Part of a small language model's weights: 9.01M parameters, LayerNorm before each block.
Each number is 200 + 20 x the weight over its row's rms, rounded and kept within 0 to 999. Layers, rows and columns count from 0. The size before them is the row's rms in percent of the matrix's.

# layer 4 attention query, 256x256, rms 0.125, rows 0-213, columns 192-223
081,201,193,195,178,241,197,199,192,176,222,197,188,199,193,185,214,171,224,185,181,190,174,174,186,207,205,188,186,182,203,230,215
078,205,194,192,219,225,198,200,200,179,199,209,224,201,186,205,218,191,237,203,183,191,221,230,210,219,212,230,182,192,170,179,215
090,188,219,182,185,219,188,191,208,209,168,192,181,187,190,197,238,202,202,208,217,202,180,178,173,188,222,212,202,187,207,192,200
083,209,223,181,182,195,194,193,183,174,170,217,207,205,205,151,184,167,203,222,178,199,195,187,200,154,212,199,188,213,184,205,202
082,175,192,215,185,213,188,228,195,205,211,188,189,168,212,187,192,199,191,169,169,190,214,215,220,135,175,206,238,173,215,209,193
083,190,201,205,192,179,185,181,181,190,168,214,208,205,186,185,209,196,185,205,213,199,227,182,192,198,168,212,182,201,193,201,200
080,204,172,149,230,195,203,209,192,207,198,198,221,218,202,182,159,216,231,198,222,205,204,192,227,175,175,211,199,200,197,236,183
080,215,179,189,218,227,179,210,171,196,236,215,198,235,158,203,204,200,182,190,179,266,181,222,198,188,208,205,192,205,237,215,175
076,224,218,196,197,234,217,227,190,202,184,181,206,177,186,217,192,171,183,189,202,187,239,210,196,159,216,216,210,195,189,202,138
076,220,213,206,192,202,214,197,228,153,170,171,195,220,203,187,206,202,242,187,190,175,185,182,201,197,227,217,196,212,222,217,207
084,227,198,200,257,183,187,210,197,207,168,201,209,196,185,181,195,205,222,194,201,245,233,213,222,213,191,198,193,176,204,207,173
075,185,192,193,188,178,184,196,224,185,192,195,187,172,189,213,169,225,201,180,186,206,221,195,166,211,188,176,170,162,203,234,191
078,221,202,195,207,193,210,192,174,196,214,204,190,185,185,182,166,199,214,198,202,196,194,184,211,199,202,206,193,180,197,239,201
082,196,192,198,220,196,172,209,147,207,184,203,178,188,171,164,189,201,237,200,199,194,207,202,183,169,221,205,221,195,207,191,201
076,192,158,236,202,186,199,202,204,248,211,209,212,178,216,195,197,191,207,221,194,181,200,182,222,183,205,208,212,205,232,198,189
081,179,185,203,190,226,229,225,200,184,193,245,220,190,210,202,210,165,163,219,228,171,207,189,204,199,178,160,207,203,180,183,200
071,195,230,217,182,203,202,202,221,203,195,176,228,215,194,189,253,209,206,217,170,158,194,201,188,218,197,201,232,226,191,179,269
077,198,198,197,203,193,216,221,211,193,202,210,182,211,209,171,187,219,177,199,202,219,181,174,225,211,205,204,164,195,238,157,197
072,210,206,223,190,190,230,200,179,204,204,209,172,214,189,208,215,208,221,189,183,201,188,213,228,178,208,230,240,220,183,228,178
081,201,199,201,175,225,224,222,218,206,202,176,197,208,210,205,220,230,194,189,213,222,211,198,210,203,157,201,186,193,207,198,187
079,195,160,180,167,209,209,220,177,203,172,225,206,223,209,184,201,213,205,207,188,200,218,194,195,185,186,245,233,208,175,221,158
074,189,181,207,175,218,199,253,202,187,198,225,188,221,208,225,219,215,197,216,204,204,222,201,211,211,179,175,207,181,171,192,196
076,217,201,209,193,208,168,193,212,176,204,221,206,195,210,198,180,214,193,193,220,183,206,154,189,214,152,185,243,174,253,226,175
074,228,204,206,174,227,192,214,208,223,215,188,204,226,228,176,223,199,206,192,214,190,229,162,167,186,202,218,215,179,181,189,215
080,214,222,172,230,211,193,197,185,236,207,220,180,184,202,167,213,202,199,198,208,193,171,203,187,180,206,196,218,204,178,187,171
079,206,219,177,213,192,210,220,184,219,199,181,249,202,232,224,232,208,204,207,194,217,197,190,174,224,145,202,230,218,200,186,205
085,144,203,204,202,224,192,179,172,192,214,186,205,207,227,210,188,210,206,213,207,189,179,171,180,177,203,192,231,195,228,182,217
082,219,201,191,173,193,231,210,173,190,184,231,213,190,197,228,214,207,202,207,183,205,192,188,220,175,179,180,212,181,208,226,231
078,216,191,199,215,214,182,195,201,176,211,223,240,217,209,169,208,232,177,185,171,225,195,221,212,214,224,204,190,174,200,214,206
086,190,221,194,169,204,205,170,192,203,191,196,214,189,197,174,211,209,223,220,205,194,176,176,183,188,238,227,188,221,195,199,199
078,204,250,181,229,173,217,195,170,204,224,202,157,187,170,205,192,231,204,196,200,218,199,220,234,197,217,206,153,203,207,234,190
080,207,202,218,189,230,177,188,183,157,221,248,214,204,174,200,201,191,220,208,183,207,208,150,223,205,218,181,187,175,187,197,218
083,188,198,224,181,200,224,195,187,201,191,190,259,199,195,216,157,194,206,238,202,193,174,212,232,191,189,213,205,244,172,238,170
076,178,188,192,184,168,166,192,210,228,195,155,169,192,194,196,220,182,204,214,200,201,191,183,211,202,201,199,173,208,161,182,184
081,185,181,179,212,202,189,248,199,209,189,265,226,192,204,221,192,201,211,185,202,244,244,233,189,233,188,218,177,198,179,191,195
080,200,199,211,222,201,194,215,208,185,218,205,204,215,199,165,176,221,171,182,169,220,195,219,172,162,210,141,202,166,229,197,192
083,190,206,231,159,198,137,210,186,178,217,190,184,173,211,195,223,186,191,241,199,196,168,190,204,212,204,179,193,203,183,189,207
078,187,194,242,180,178,184,200,204,171,208,207,231,174,153,238,190,196,192,192,197,188,217,197,190,193,203,204,207,186,175,185,184
077,223,232,207,186,215,221,191,176,208,215,181,190,204,225,233,204,198,210,191,195,188,221,183,229,187,216,175,206,239,209,202,212
075,182,214,195,210,215,181,221,189,175,218,197,175,195,192,184,215,179,201,231,204,200,207,214,209,230,218,247,211,187,241,229,192
084,202,209,207,201,208,190,206,183,203,208,202,200,238,176,193,192,246,206,195,205,197,191,171,224,181,211,230,224,171,229,210,213
077,229,210,193,218,190,238,216,191,190,208,224,198,191,205,163,216,207,206,170,187,192,203,184,201,176,222,187,203,216,206,174,197
082,224,214,222,168,208,204,217,139,191,191,220,222,195,203,212,189,178,205,200,191,188,231,227,196,219,192,197,184,235,203,169,220
081,167,227,225,209,221,217,177,240,152,224,231,238,196,216,170,189,192,186,214,210,192,215,207,164,258,182,219,182,176,192,198,186
074,194,210,201,218,178,175,189,206,199,218,196,186,184,181,193,136,211,222,220,188,234,217,205,182,232,208,190,198,183,182,200,184
085,218,199,207,214,179,219,172,175,209,203,206,212,194,205,204,225,237,203,167,166,212,182,182,177,240,166,202,179,199,190,223,183
072,193,234,201,183,208,196,221,177,191,202,182,189,192,214,228,208,181,183,183,204,193,175,180,188,198,203,198,199,181,198,184,211
089,202,199,195,188,204,228,213,231,235,193,162,170,189,220,204,196,192,210,225,165,182,153,214,207,200,186,201,208,222,183,202,217
075,193,202,166,214,200,206,196,247,211,219,221,240,190,213,203,247,193,185,238,199,212,200,204,168,184,230,214,202,231,241,215,184
076,209,207,195,218,152,222,206,232,236,204,183,212,197,221,211,176,202,212,181,212,212,212,210,228,248,186,204,202,222,199,205,187
077,182,219,187,154,187,204,187,180,211,185,204,210,227,208,185,216,227,205,214,202,197,226,181,187,195,190,212,196,187,184,200,200
079,188,198,199,168,201,200,215,174,228,218,205,195,232,184,184,229,183,192,225,172,243,180,185,183,213,190,205,227,190,209,160,200
078,171,241,211,197,183,213,188,188,221,165,187,213,228,201,195,206,243,205,189,186,207,206,198,194,217,194,213,172,187,183,208,201
077,207,178,204,170,176,189,191,236,207,209,207,194,177,225,191,217,195,191,212,194,202,195,212,226,194,182,224,184,232,231,207,199
074,176,168,218,161,193,190,169,212,176,211,217,209,197,207,187,192,240,193,226,210,187,222,194,210,193,161,244,235,199,235,201,174
071,199,155,224,193,192,191,188,213,209,228,221,203,175,212,197,149,209,184,219,170,186,221,204,236,228,181,207,200,192,200,173,235
073,210,201,198,196,175,169,205,217,240,215,199,212,220,213,188,210,218,188,175,187,213,217,194,224,201,186,217,184,234,193,192,240
075,193,205,207,235,192,207,211,209,176,219,199,204,214,222,220,215,198,195,218,210,209,179,208,190,228,193,175,196,239,190,233,182
078,206,174,210,198,221,207,217,178,170,217,228,221,220,178,216,193,215,209,188,212,214,208,215,199,207,222,202,204,214,205,217,161
077,155,213,219,206,193,225,215,176,176,192,210,170,204,176,224,200,191,187,217,189,179,198,204,176,166,198,176,192,237,244,195,205
079,189,171,213,195,207,218,173,211,195,187,154,193,214,212,207,184,170,195,187,165,194,188,203,205,195,171,173,120,195,179,218,223
079,214,201,185,175,212,219,179,190,200,198,166,183,181,197,190,202,173,212,221,202,229,212,175,180,149,199,192,210,220,216,174,226
072,211,232,215,233,174,196,232,197,163,197,181,193,212,195,183,181,176,185,202,212,203,196,192,187,196,184,169,207,213,177,179,188
077,253,202,172,224,163,228,222,209,187,204,183,180,178,205,185,178,208,192,167,189,207,171,218,237,209,189,201,210,218,180,197,186
103,196,196,179,161,178,222,179,165,155,165,202,194,193,199,212,200,199,204,221,162,204,173,201,200,210,200,188,161,194,222,195,227
096,243,188,191,195,236,170,194,193,188,183,197,223,180,214,191,215,172,201,182,236,216,203,237,210,215,181,177,205,217,160,212,223
101,209,214,184,212,163,216,194,194,232,169,200,192,188,214,210,188,232,220,210,234,166,198,193,235,175,186,218,199,167,206,230,223
088,225,217,205,206,194,185,149,201,208,215,175,210,204,198,221,215,192,243,170,199,186,221,216,221,204,201,224,191,135,177,204,207
093,180,208,200,199,204,204,221,205,197,206,224,217,174,247,181,179,228,187,218,216,222,201,172,215,180,197,218,224,196,196,220,216
102,216,217,190,216,174,224,221,236,226,233,203,202,171,204,157,185,184,202,188,214,208,217,208,187,209,184,233,175,255,226,217,208
094,228,201,155,166,206,190,168,186,183,219,188,168,155,206,177,221,208,197,234,183,191,170,242,216,170,191,179,199,208,205,207,193
098,164,205,199,193,205,190,239,204,200,214,225,201,181,175,201,225,221,191,174,185,210,191,188,227,200,211,188,187,217,222,202,187
096,209,185,195,199,233,219,177,144,176,207,195,183,239,166,214,191,195,189,222,189,208,202,198,210,190,165,175,175,231,183,199,198
094,199,223,241,172,165,201,193,217,191,209,187,154,191,188,194,226,195,231,188,173,192,226,185,201,218,173,208,191,238,200,206,247
096,188,195,220,182,213,176,199,213,192,208,172,212,190,220,180,192,186,194,227,202,207,188,213,240,202,236,240,225,228,165,169,189
093,225,209,196,206,203,216,236,163,137,163,224,187,204,223,201,212,223,220,173,213,192,198,223,205,196,200,193,242,179,174,167,228
096,188,222,178,195,213,217,206,226,167,228,184,188,242,215,185,173,194,193,226,175,197,203,181,193,221,197,213,186,194,232,211,217
093,193,203,202,207,183,215,223,200,185,191,201,235,205,198,190,215,210,205,188,188,190,187,189,249,175,197,207,173,180,199,170,211
093,204,191,208,194,213,211,154,230,190,209,211,224,208,215,191,205,179,208,207,200,199,200,190,220,175,199,205,212,159,190,192,194
095,197,232,203,211,201,229,163,170,162,161,214,213,178,215,231,187,199,182,189,195,211,206,211,219,205,194,189,224,207,202,202,191
090,215,269,187,170,214,215,198,195,196,195,196,220,192,182,170,204,188,231,208,219,208,216,210,197,188,218,189,254,238,205,218,201
101,200,182,183,187,193,193,193,176,205,161,213,195,200,191,187,191,191,178,175,201,238,206,216,172,230,179,193,185,252,214,180,188
099,165,203,177,196,237,201,172,205,228,195,227,197,190,145,204,202,238,212,167,184,192,180,177,200,200,182,231,207,202,211,176,212
097,197,190,208,208,198,203,195,196,214,185,211,188,204,222,204,232,200,216,185,200,207,210,213,224,186,187,222,186,205,240,198,215
104,208,202,183,182,194,204,202,162,202,200,212,180,217,188,164,172,181,193,188,200,227,196,235,226,180,192,204,189,177,213,224,177
089,210,192,191,212,207,183,200,213,184,191,222,165,244,178,213,208,206,208,177,185,174,212,178,174,182,212,226,189,168,186,185,198
100,218,228,211,201,209,186,213,206,202,210,177,151,205,198,215,174,206,221,189,187,182,163,217,143,194,201,175,174,211,210,230,229
096,179,183,180,216,190,176,209,199,188,180,169,198,188,191,186,197,221,203,196,198,210,226,239,174,183,184,171,231,189,201,176,187
096,188,229,209,202,200,244,225,232,227,209,211,185,180,214,174,218,203,205,196,180,232,192,184,223,232,192,227,198,211,210,212,201
088,169,202,205,242,220,189,205,193,216,180,248,213,216,212,196,183,231,185,228,191,179,159,193,229,204,211,214,192,208,199,201,161
090,222,226,226,189,156,201,223,225,205,170,167,176,180,219,178,216,194,203,215,218,211,195,204,221,218,199,207,194,188,215,217,208
093,237,173,210,167,205,228,182,183,188,205,237,154,158,198,181,200,186,203,191,174,218,176,210,195,205,237,178,156,208,235,191,175
096,205,186,180,196,213,214,211,169,212,205,190,193,202,218,197,165,200,206,195,194,202,190,207,197,213,184,205,230,191,187,167,195
096,235,196,200,215,186,201,176,217,237,188,183,200,197,196,223,231,203,219,207,181,206,212,175,170,172,192,216,232,216,208,198,191
098,182,175,182,194,195,194,187,196,195,189,214,205,216,225,199,213,232,216,169,193,241,192,204,216,178,199,160,201,189,211,209,221
098,226,240,212,205,188,198,226,190,218,248,228,175,180,168,203,235,197,177,210,173,187,226,188,210,206,195,177,199,210,202,188,212
099,180,208,201,194,175,183,194,235,222,178,171,204,193,231,210,227,179,177,197,187,207,210,204,194,196,210,210,182,162,221,203,207
101,201,171,202,214,216,166,172,186,169,187,187,200,206,221,193,188,200,192,201,209,189,215,224,225,224,162,201,188,227,193,196,224
090,183,195,177,205,195,194,164,177,164,257,229,191,197,180,188,201,208,196,197,189,198,203,201,201,192,212,201,196,192,188,238,242
092,198,175,227,200,187,218,202,201,189,150,218,220,203,199,228,222,189,196,234,218,187,201,183,243,215,193,227,197,211,175,188,187
102,208,215,221,192,198,187,234,179,216,177,211,207,206,222,194,206,230,224,181,255,195,218,210,219,223,250,154,242,189,185,191,180
095,180,196,179,179,181,160,170,213,208,234,180,186,184,198,255,197,171,172,180,197,214,175,193,226,180,164,182,193,200,193,196,178
090,174,193,180,216,198,215,192,203,184,222,161,208,196,227,206,211,210,228,216,190,191,198,194,181,256,197,191,242,164,220,223,219
089,190,193,210,177,204,213,176,223,191,185,201,207,195,199,197,175,226,189,223,185,210,208,210,241,216,175,201,190,143,184,230,221
098,192,208,209,203,199,203,206,199,233,172,195,224,176,201,225,216,181,184,169,201,217,188,194,213,189,203,201,191,215,216,195,200
092,219,247,189,213,163,208,232,201,165,211,194,200,232,207,230,198,178,188,198,204,222,204,163,198,199,161,220,196,173,230,245,179
095,215,194,188,205,207,174,152,212,201,243,205,179,204,219,172,165,200,209,206,167,209,216,165,199,191,184,204,246,209,203,180,228
094,195,210,171,182,176,175,221,202,236,199,209,179,206,238,165,214,198,204,184,213,184,180,197,204,221,246,154,212,192,221,194,178
100,187,231,207,130,194,216,156,216,197,190,181,227,179,200,214,191,191,198,209,221,210,218,174,219,203,230,205,202,212,238,176,209
093,196,206,210,212,181,210,196,207,214,205,212,195,169,186,148,170,187,205,175,170,237,189,199,193,184,229,217,204,216,169,205,167
101,206,181,195,203,214,198,221,219,178,214,202,170,176,190,201,178,207,202,209,197,203,212,220,186,211,210,203,229,198,188,227,204
094,188,193,183,205,178,221,166,201,205,190,195,175,187,185,184,198,215,217,229,215,187,192,207,180,209,243,195,182,209,194,202,188
095,163,194,215,218,211,212,222,237,237,204,187,227,210,236,152,176,192,202,198,186,205,173,246,194,181,222,209,185,192,179,220,239
089,218,188,210,179,182,188,204,193,184,212,235,217,204,189,189,246,205,182,228,171,217,186,199,212,183,224,208,208,205,199,200,211
098,196,196,195,222,203,206,203,180,191,193,196,196,211,197,208,209,229,178,188,195,189,228,235,237,191,182,204,161,232,205,206,191
098,208,236,198,176,214,246,208,165,198,190,205,228,228,217,175,229,190,244,203,169,212,165,190,211,174,216,193,247,242,212,233,200
098,204,223,186,166,197,190,192,203,204,212,219,216,211,232,232,215,186,185,228,274,205,173,169,194,233,190,162,188,251,183,201,206
092,194,217,195,183,162,211,209,191,241,189,232,184,209,163,206,202,215,197,195,190,213,201,200,178,188,211,197,172,213,208,191,177
089,206,187,165,238,165,206,189,245,209,211,196,206,229,210,201,176,184,264,199,225,219,216,215,203,183,189,169,224,193,170,189,195
090,203,209,213,164,203,177,211,208,198,202,190,199,214,232,215,200,189,182,209,190,192,210,217,226,192,212,182,184,191,174,197,151
097,193,192,181,193,227,205,190,222,191,206,193,210,214,174,185,188,228,210,188,200,237,213,200,192,228,225,176,202,193,188,207,214
111,206,205,180,208,207,201,218,186,166,168,193,171,227,186,177,176,195,180,187,205,192,228,148,209,172,186,218,234,190,193,225,177
092,192,180,223,184,225,189,188,241,189,172,183,186,178,179,188,198,179,213,179,197,198,197,208,203,182,223,195,191,189,204,183,227
093,193,173,170,205,187,223,209,179,188,208,223,200,159,213,203,190,193,190,188,192,180,213,207,224,204,244,247,184,229,207,202,196
095,183,225,203,187,210,200,209,191,186,219,219,218,182,198,158,165,180,186,192,207,198,213,210,207,219,197,184,221,166,241,189,207
100,205,236,174,202,189,194,211,189,188,209,214,183,179,198,191,231,247,185,172,210,212,203,175,226,225,209,188,201,185,188,223,178
097,207,194,215,163,185,226,181,218,176,231,192,187,203,166,218,202,185,195,200,165,206,203,176,213,198,238,221,193,225,224,189,202
091,196,200,205,190,207,226,237,207,212,166,209,189,192,201,208,204,198,203,173,236,205,234,190,206,217,223,234,206,202,176,150,215
080,184,224,230,174,239,205,185,213,204,199,235,169,198,166,195,224,212,231,243,195,238,197,198,186,202,174,219,212,225,193,194,205
084,217,190,170,205,199,214,219,262,225,240,197,191,203,216,194,224,204,185,190,202,170,176,215,228,209,224,195,164,201,184,205,203
086,193,160,194,182,192,207,144,238,175,230,184,178,181,189,203,236,208,172,186,188,239,167,175,215,178,195,178,200,194,204,163,201
084,211,200,169,173,177,214,212,187,200,161,204,231,176,205,193,167,217,198,175,202,236,197,226,194,208,194,211,221,211,191,186,158
088,177,200,179,221,190,219,221,184,195,190,208,184,196,209,173,191,167,196,192,203,188,202,194,213,172,243,236,226,192,209,208,201
085,210,188,174,199,231,183,194,205,197,204,217,189,210,189,196,182,192,209,214,220,202,192,221,161,188,188,195,216,207,197,198,188
092,188,224,200,182,216,193,207,206,198,188,208,190,204,186,196,214,196,193,217,220,199,224,192,201,265,162,202,210,200,218,203,220
088,229,227,190,204,197,274,178,196,194,193,221,216,186,185,194,232,192,226,198,196,201,183,222,191,218,230,180,160,190,186,185,232
087,254,214,179,212,215,184,210,194,231,209,197,224,197,211,239,159,194,217,195,200,196,219,217,214,228,192,207,202,177,191,232,182
084,195,189,186,197,206,243,220,229,220,219,129,187,189,202,193,190,172,168,212,168,169,194,195,206,179,165,211,216,229,200,209,210
095,193,180,168,203,184,209,221,235,223,196,193,181,188,226,190,216,191,205,233,192,195,186,206,201,186,207,199,187,208,196,198,231
082,157,204,202,208,190,191,166,223,227,233,205,205,188,197,187,206,204,190,200,225,172,202,197,171,208,180,183,200,188,216,181,154
087,225,216,214,217,177,200,210,189,183,199,206,170,203,177,217,214,231,207,204,205,214,182,207,214,176,187,192,214,180,182,239,160
077,201,238,228,183,211,202,208,195,208,213,229,203,218,227,222,216,207,197,197,220,214,196,185,209,232,204,193,184,191,202,207,237
088,229,211,194,203,190,217,171,198,185,202,162,174,206,215,204,206,209,200,192,172,200,173,202,202,174,215,174,233,208,197,227,174
083,223,215,198,228,195,208,213,159,191,213,195,167,188,184,153,186,213,206,195,192,200,200,201,207,208,156,215,208,207,197,228,217
083,203,224,222,194,217,163,238,226,191,227,194,193,190,198,208,166,223,189,185,185,199,200,221,217,233,192,209,202,173,193,164,194
088,215,182,224,224,184,215,229,203,195,176,210,176,196,184,206,226,205,197,209,206,174,225,209,207,231,197,196,194,172,156,212,200
079,190,194,175,235,169,231,207,222,197,178,194,192,210,184,216,211,214,197,195,199,221,173,215,232,186,246,196,211,179,207,216,199
081,205,217,182,207,164,204,196,218,220,198,175,194,171,199,228,214,209,248,217,189,214,207,200,219,236,188,193,208,169,177,205,199
078,224,167,213,209,173,208,214,189,225,158,213,214,180,185,191,182,199,246,191,193,195,198,185,201,165,251,199,229,199,202,233,185
083,219,226,165,225,227,188,159,253,186,187,212,216,199,203,185,246,167,204,182,176,189,193,185,220,207,215,185,208,201,199,243,191
083,227,207,187,209,130,200,228,178,193,181,186,207,183,215,189,199,187,185,213,188,186,233,209,214,159,217,187,214,211,188,189,233
081,185,213,211,201,173,200,198,228,231,193,183,178,181,216,194,227,213,189,211,229,213,173,220,205,242,204,202,214,237,207,180,162
083,205,182,200,216,188,208,211,207,185,189,222,183,192,205,189,229,193,192,225,192,218,173,201,208,244,201,181,170,221,190,205,184
088,206,211,211,232,184,224,177,220,214,188,200,198,195,182,184,203,227,188,193,201,220,178,220,235,205,180,236,173,222,208,198,197
079,220,200,194,193,202,178,207,199,225,201,197,229,205,179,202,190,231,166,214,197,184,191,220,229,172,191,225,233,194,180,196,207
084,209,208,173,192,209,181,176,221,221,168,210,144,173,201,189,236,199,193,225,196,197,184,231,201,182,220,196,186,207,219,209,205
081,187,219,211,218,192,184,197,200,202,171,205,233,194,198,148,221,209,169,188,206,193,242,207,199,212,173,172,196,164,214,158,217
086,204,190,215,222,167,219,217,176,223,194,195,177,186,178,195,206,193,174,177,188,184,148,171,208,177,177,199,231,208,221,212,205
083,184,210,202,142,199,186,204,189,168,219,233,200,192,190,183,209,233,207,213,197,174,180,193,214,224,211,172,190,191,195,221,187
082,208,174,233,168,214,191,216,147,210,193,200,247,208,201,194,170,189,208,221,223,194,207,211,196,224,198,228,189,213,204,197,202
087,169,233,200,221,212,220,213,214,182,184,190,198,218,199,210,227,173,204,206,233,210,177,200,205,245,237,199,188,219,194,181,221
082,170,205,195,178,197,207,190,179,179,201,207,219,224,212,201,192,213,174,211,201,178,193,183,212,224,200,186,213,192,202,161,232
082,192,205,204,198,217,202,173,150,196,159,187,191,238,187,187,183,195,216,184,180,200,213,228,203,231,176,190,201,211,219,217,218
081,168,198,213,226,200,175,219,212,171,219,234,212,230,206,188,196,214,228,210,153,192,184,170,209,240,172,236,237,200,233,203,174
082,175,198,184,199,182,226,280,194,218,213,182,198,203,163,193,230,197,200,219,214,213,212,192,195,165,193,180,188,221,196,186,202
085,183,154,196,212,252,191,224,210,189,198,199,194,202,177,177,157,168,190,171,204,214,193,169,206,167,203,212,212,231,221,204,217
085,192,210,206,233,187,173,221,193,201,206,204,201,222,237,170,209,219,199,190,165,189,214,206,248,218,237,198,205,172,200,199,176
090,204,187,216,172,200,215,204,166,161,169,249,209,210,191,207,204,184,187,234,213,209,204,187,178,209,202,232,198,254,217,201,219
098,203,219,211,183,184,208,199,157,196,183,205,227,223,229,200,167,182,217,200,205,191,187,175,216,205,211,204,174,185,189,204,202
085,221,191,178,203,193,178,221,188,232,224,205,156,213,176,218,193,185,197,227,191,189,169,206,190,180,169,201,184,163,196,207,213
079,187,172,220,223,185,202,213,240,183,191,184,253,206,211,210,211,193,191,147,180,212,221,197,205,178,184,199,197,219,144,178,221
081,226,194,210,195,211,219,172,185,224,207,214,213,172,195,203,172,189,222,220,171,188,188,183,204,234,165,207,216,227,210,223,194
085,199,186,194,187,220,189,198,216,156,191,217,192,223,190,197,185,226,206,163,221,214,199,244,196,197,191,211,223,229,205,203,216
087,197,219,208,181,176,178,217,176,195,213,141,200,153,188,220,251,209,160,219,164,182,193,183,195,217,207,190,196,184,180,233,186
090,173,171,222,200,202,179,191,186,150,166,208,213,220,188,204,166,186,191,196,194,206,190,203,187,197,191,183,187,201,178,162,190
077,226,189,223,217,245,209,174,174,230,199,170,199,184,192,215,176,232,229,188,197,181,199,169,201,208,168,214,215,176,221,192,192
087,214,205,157,198,198,228,204,197,234,183,189,162,188,201,211,213,174,212,208,179,187,180,192,178,183,200,229,215,220,218,191,212
087,179,232,223,182,232,192,206,227,166,200,233,221,215,215,197,232,204,202,189,186,178,180,158,198,216,184,198,184,190,178,184,193
086,180,212,214,212,222,214,216,179,172,197,235,220,206,191,236,205,176,208,221,212,189,183,182,179,213,214,192,209,205,210,211,192
086,179,207,193,201,230,213,214,217,202,212,191,213,211,196,231,183,194,246,208,195,190,190,208,203,217,244,189,217,194,163,185,216
088,195,230,165,224,189,185,189,207,224,220,171,199,192,237,222,161,201,201,167,211,189,215,194,230,232,201,195,180,203,215,234,173
088,167,180,181,195,207,244,190,208,188,178,180,179,189,219,210,208,204,207,235,213,203,188,203,198,194,228,184,157,185,195,210,194
095,178,188,194,215,213,236,201,166,218,187,236,216,225,177,193,226,200,204,168,220,222,202,194,185,181,196,166,202,194,210,159,185
087,219,217,247,177,198,187,202,172,204,215,224,183,179,199,206,229,197,205,204,179,168,220,223,202,233,152,177,166,153,180,195,226
084,191,223,186,170,170,202,210,176,209,189,151,215,208,213,214,182,205,233,205,180,173,184,221,183,187,238,210,219,187,182,190,189
085,225,172,157,199,210,212,208,208,229,204,199,163,181,217,188,218,158,203,179,177,187,190,185,200,151,236,178,198,193,182,210,213
083,200,247,170,198,209,168,173,192,232,179,171,202,217,154,191,204,175,207,215,180,184,195,175,204,169,184,196,178,210,207,181,191
088,184,200,181,225,194,192,239,172,197,220,235,194,189,183,205,204,260,183,152,206,231,212,207,205,200,213,198,177,196,185,203,198
086,203,185,191,191,182,198,234,196,174,212,201,210,231,200,225,224,218,183,179,189,205,197,151,226,171,220,226,188,188,212,210,198
083,181,189,171,195,177,181,185,252,233,170,188,208,207,234,172,228,221,212,213,171,184,166,195,190,193,217,218,186,226,222,202,205
080,198,164,207,205,206,185,192,193,197,226,214,190,190,189,221,223,229,179,228,155,194,191,206,212,200,184,179,205,219,180,222,195
090,182,153,198,210,216,230,225,194,199,195,236,243,206,190,212,196,204,205,198,209,220,213,213,181,202,215,207,221,208,210,221,176
126,217,211,218,209,234,192,192,209,200,240,190,201,176,214,192,206,199,209,205,211,187,167,234,203,232,166,190,215,207,232,225,243
118,188,225,214,218,231,176,206,220,215,209,173,184,201,196,229,183,199,159,192,190,185,175,199,187,209,216,196,224,176,168,201,201
130,193,201,200,172,162,217,232,182,214,197,184,213,214,188,181,200,214,210,179,170,190,155,210,201,154,148,224,227,173,211,191,198
124,194,214,250,206,168,187,228,203,215,197,223,226,219,161,215,189,193,190,209,211,171,222,145,178,233,185,175,189,227,231,171,185
132,225,196,154,197,207,240,205,193,203,215,209,206,206,199,189,181,187,212,187,181,205,190,205,220,189,236,171,228,177,205,186,212
144,204,188,178,215,197,209,188,212,178,176,213,188,198,220,203,205,163,209,182,214,175,165,177,228,226,195,227,172,196,213,226,254
136,200,195,187,184,236,214,189,245,184,212,193,193,188,211,196,187,216,201,193,211,200,182,204,201,244,206,214,226,180,199,196,173
131,201,226,228,178,182,176,182,198,182,162,191,191,218,208,202,206,180,184,196,190,212,192,158,219,217,167,200,215,202,184,184,220
128,190,209,180,202,187,203,180,179,222,187,200,221,195,180,205,205,214,190,235,204,224,190,178,224,191,220,200,189,208,215,277,210
136,177,211,193,200,187,209,204,202,192,183,197,218,204,173,257,198,216,220,202,236,181,177,182,187,183,187,219,199,186,186,170,250
144,206,191,218,170,214,207,191,220,222,180,169,217,222,215,229,199,191,205,172,209,217,201,179,199,208,187,197,225,217,199,201,240
124,171,206,188,187,198,184,184,234,194,168,140,219,214,208,251,179,190,207,188,187,208,175,236,187,183,214,181,200,185,192,160,186
136,201,213,163,226,176,236,211,189,194,209,203,169,185,204,190,209,259,236,206,195,175,193,216,184,216,234,210,195,183,210,202,186
145,196,211,198,195,200,186,211,218,203,199,196,190,170,215,224,195,223,157,218,186,200,213,188,180,203,202,222,189,226,177,185,193
121,209,229,187,212,177,190,216,180,223,174,205,177,205,212,190,205,188,190,185,163,181,226,220,201,187,216,177,210,200,177,210,196
140,199,208,185,218,197,213,205,227,214,220,142,215,213,213,182,202,211,225,185,214,236,216,208,184,200,190,201,220,184,225,191,189
137,184,196,191,183,225,195,194,204,232,214,255,196,230,163,210,190,167,193,196,259,186,190,194,198,208,210,207,176,214,214,177,214
138,198,228,161,202,204,193,207,196,231,223,254,233,165,216,191,197,198,213,202,207,200,189,211,193,225,216,173,230,221,199,172,196
119,204,184,219,209,204,242,169,155,225,211,175,226,191,212,214,200,184,225,222,203,186,227,185,221,238,206,193,245,203,184,213,176
134,229,196,215,191,214,200,212,177,170,190,183,210,204,213,210,213,185,196,231,203,199,186,196,192,220,217,200,192,212,232,214,204
134,189,212,230,180,218,181,196,199,200,216,209,209,214,205,198,158,170,215,212,213,213,197,181,184,197,194,237,210,140,179,191,183
130,247,191,193,203,175,195,184,200,170,182,183,222,193,182,222,219,195,156,193,186,201,207,195,206,203,145,190,149,197,198,161,197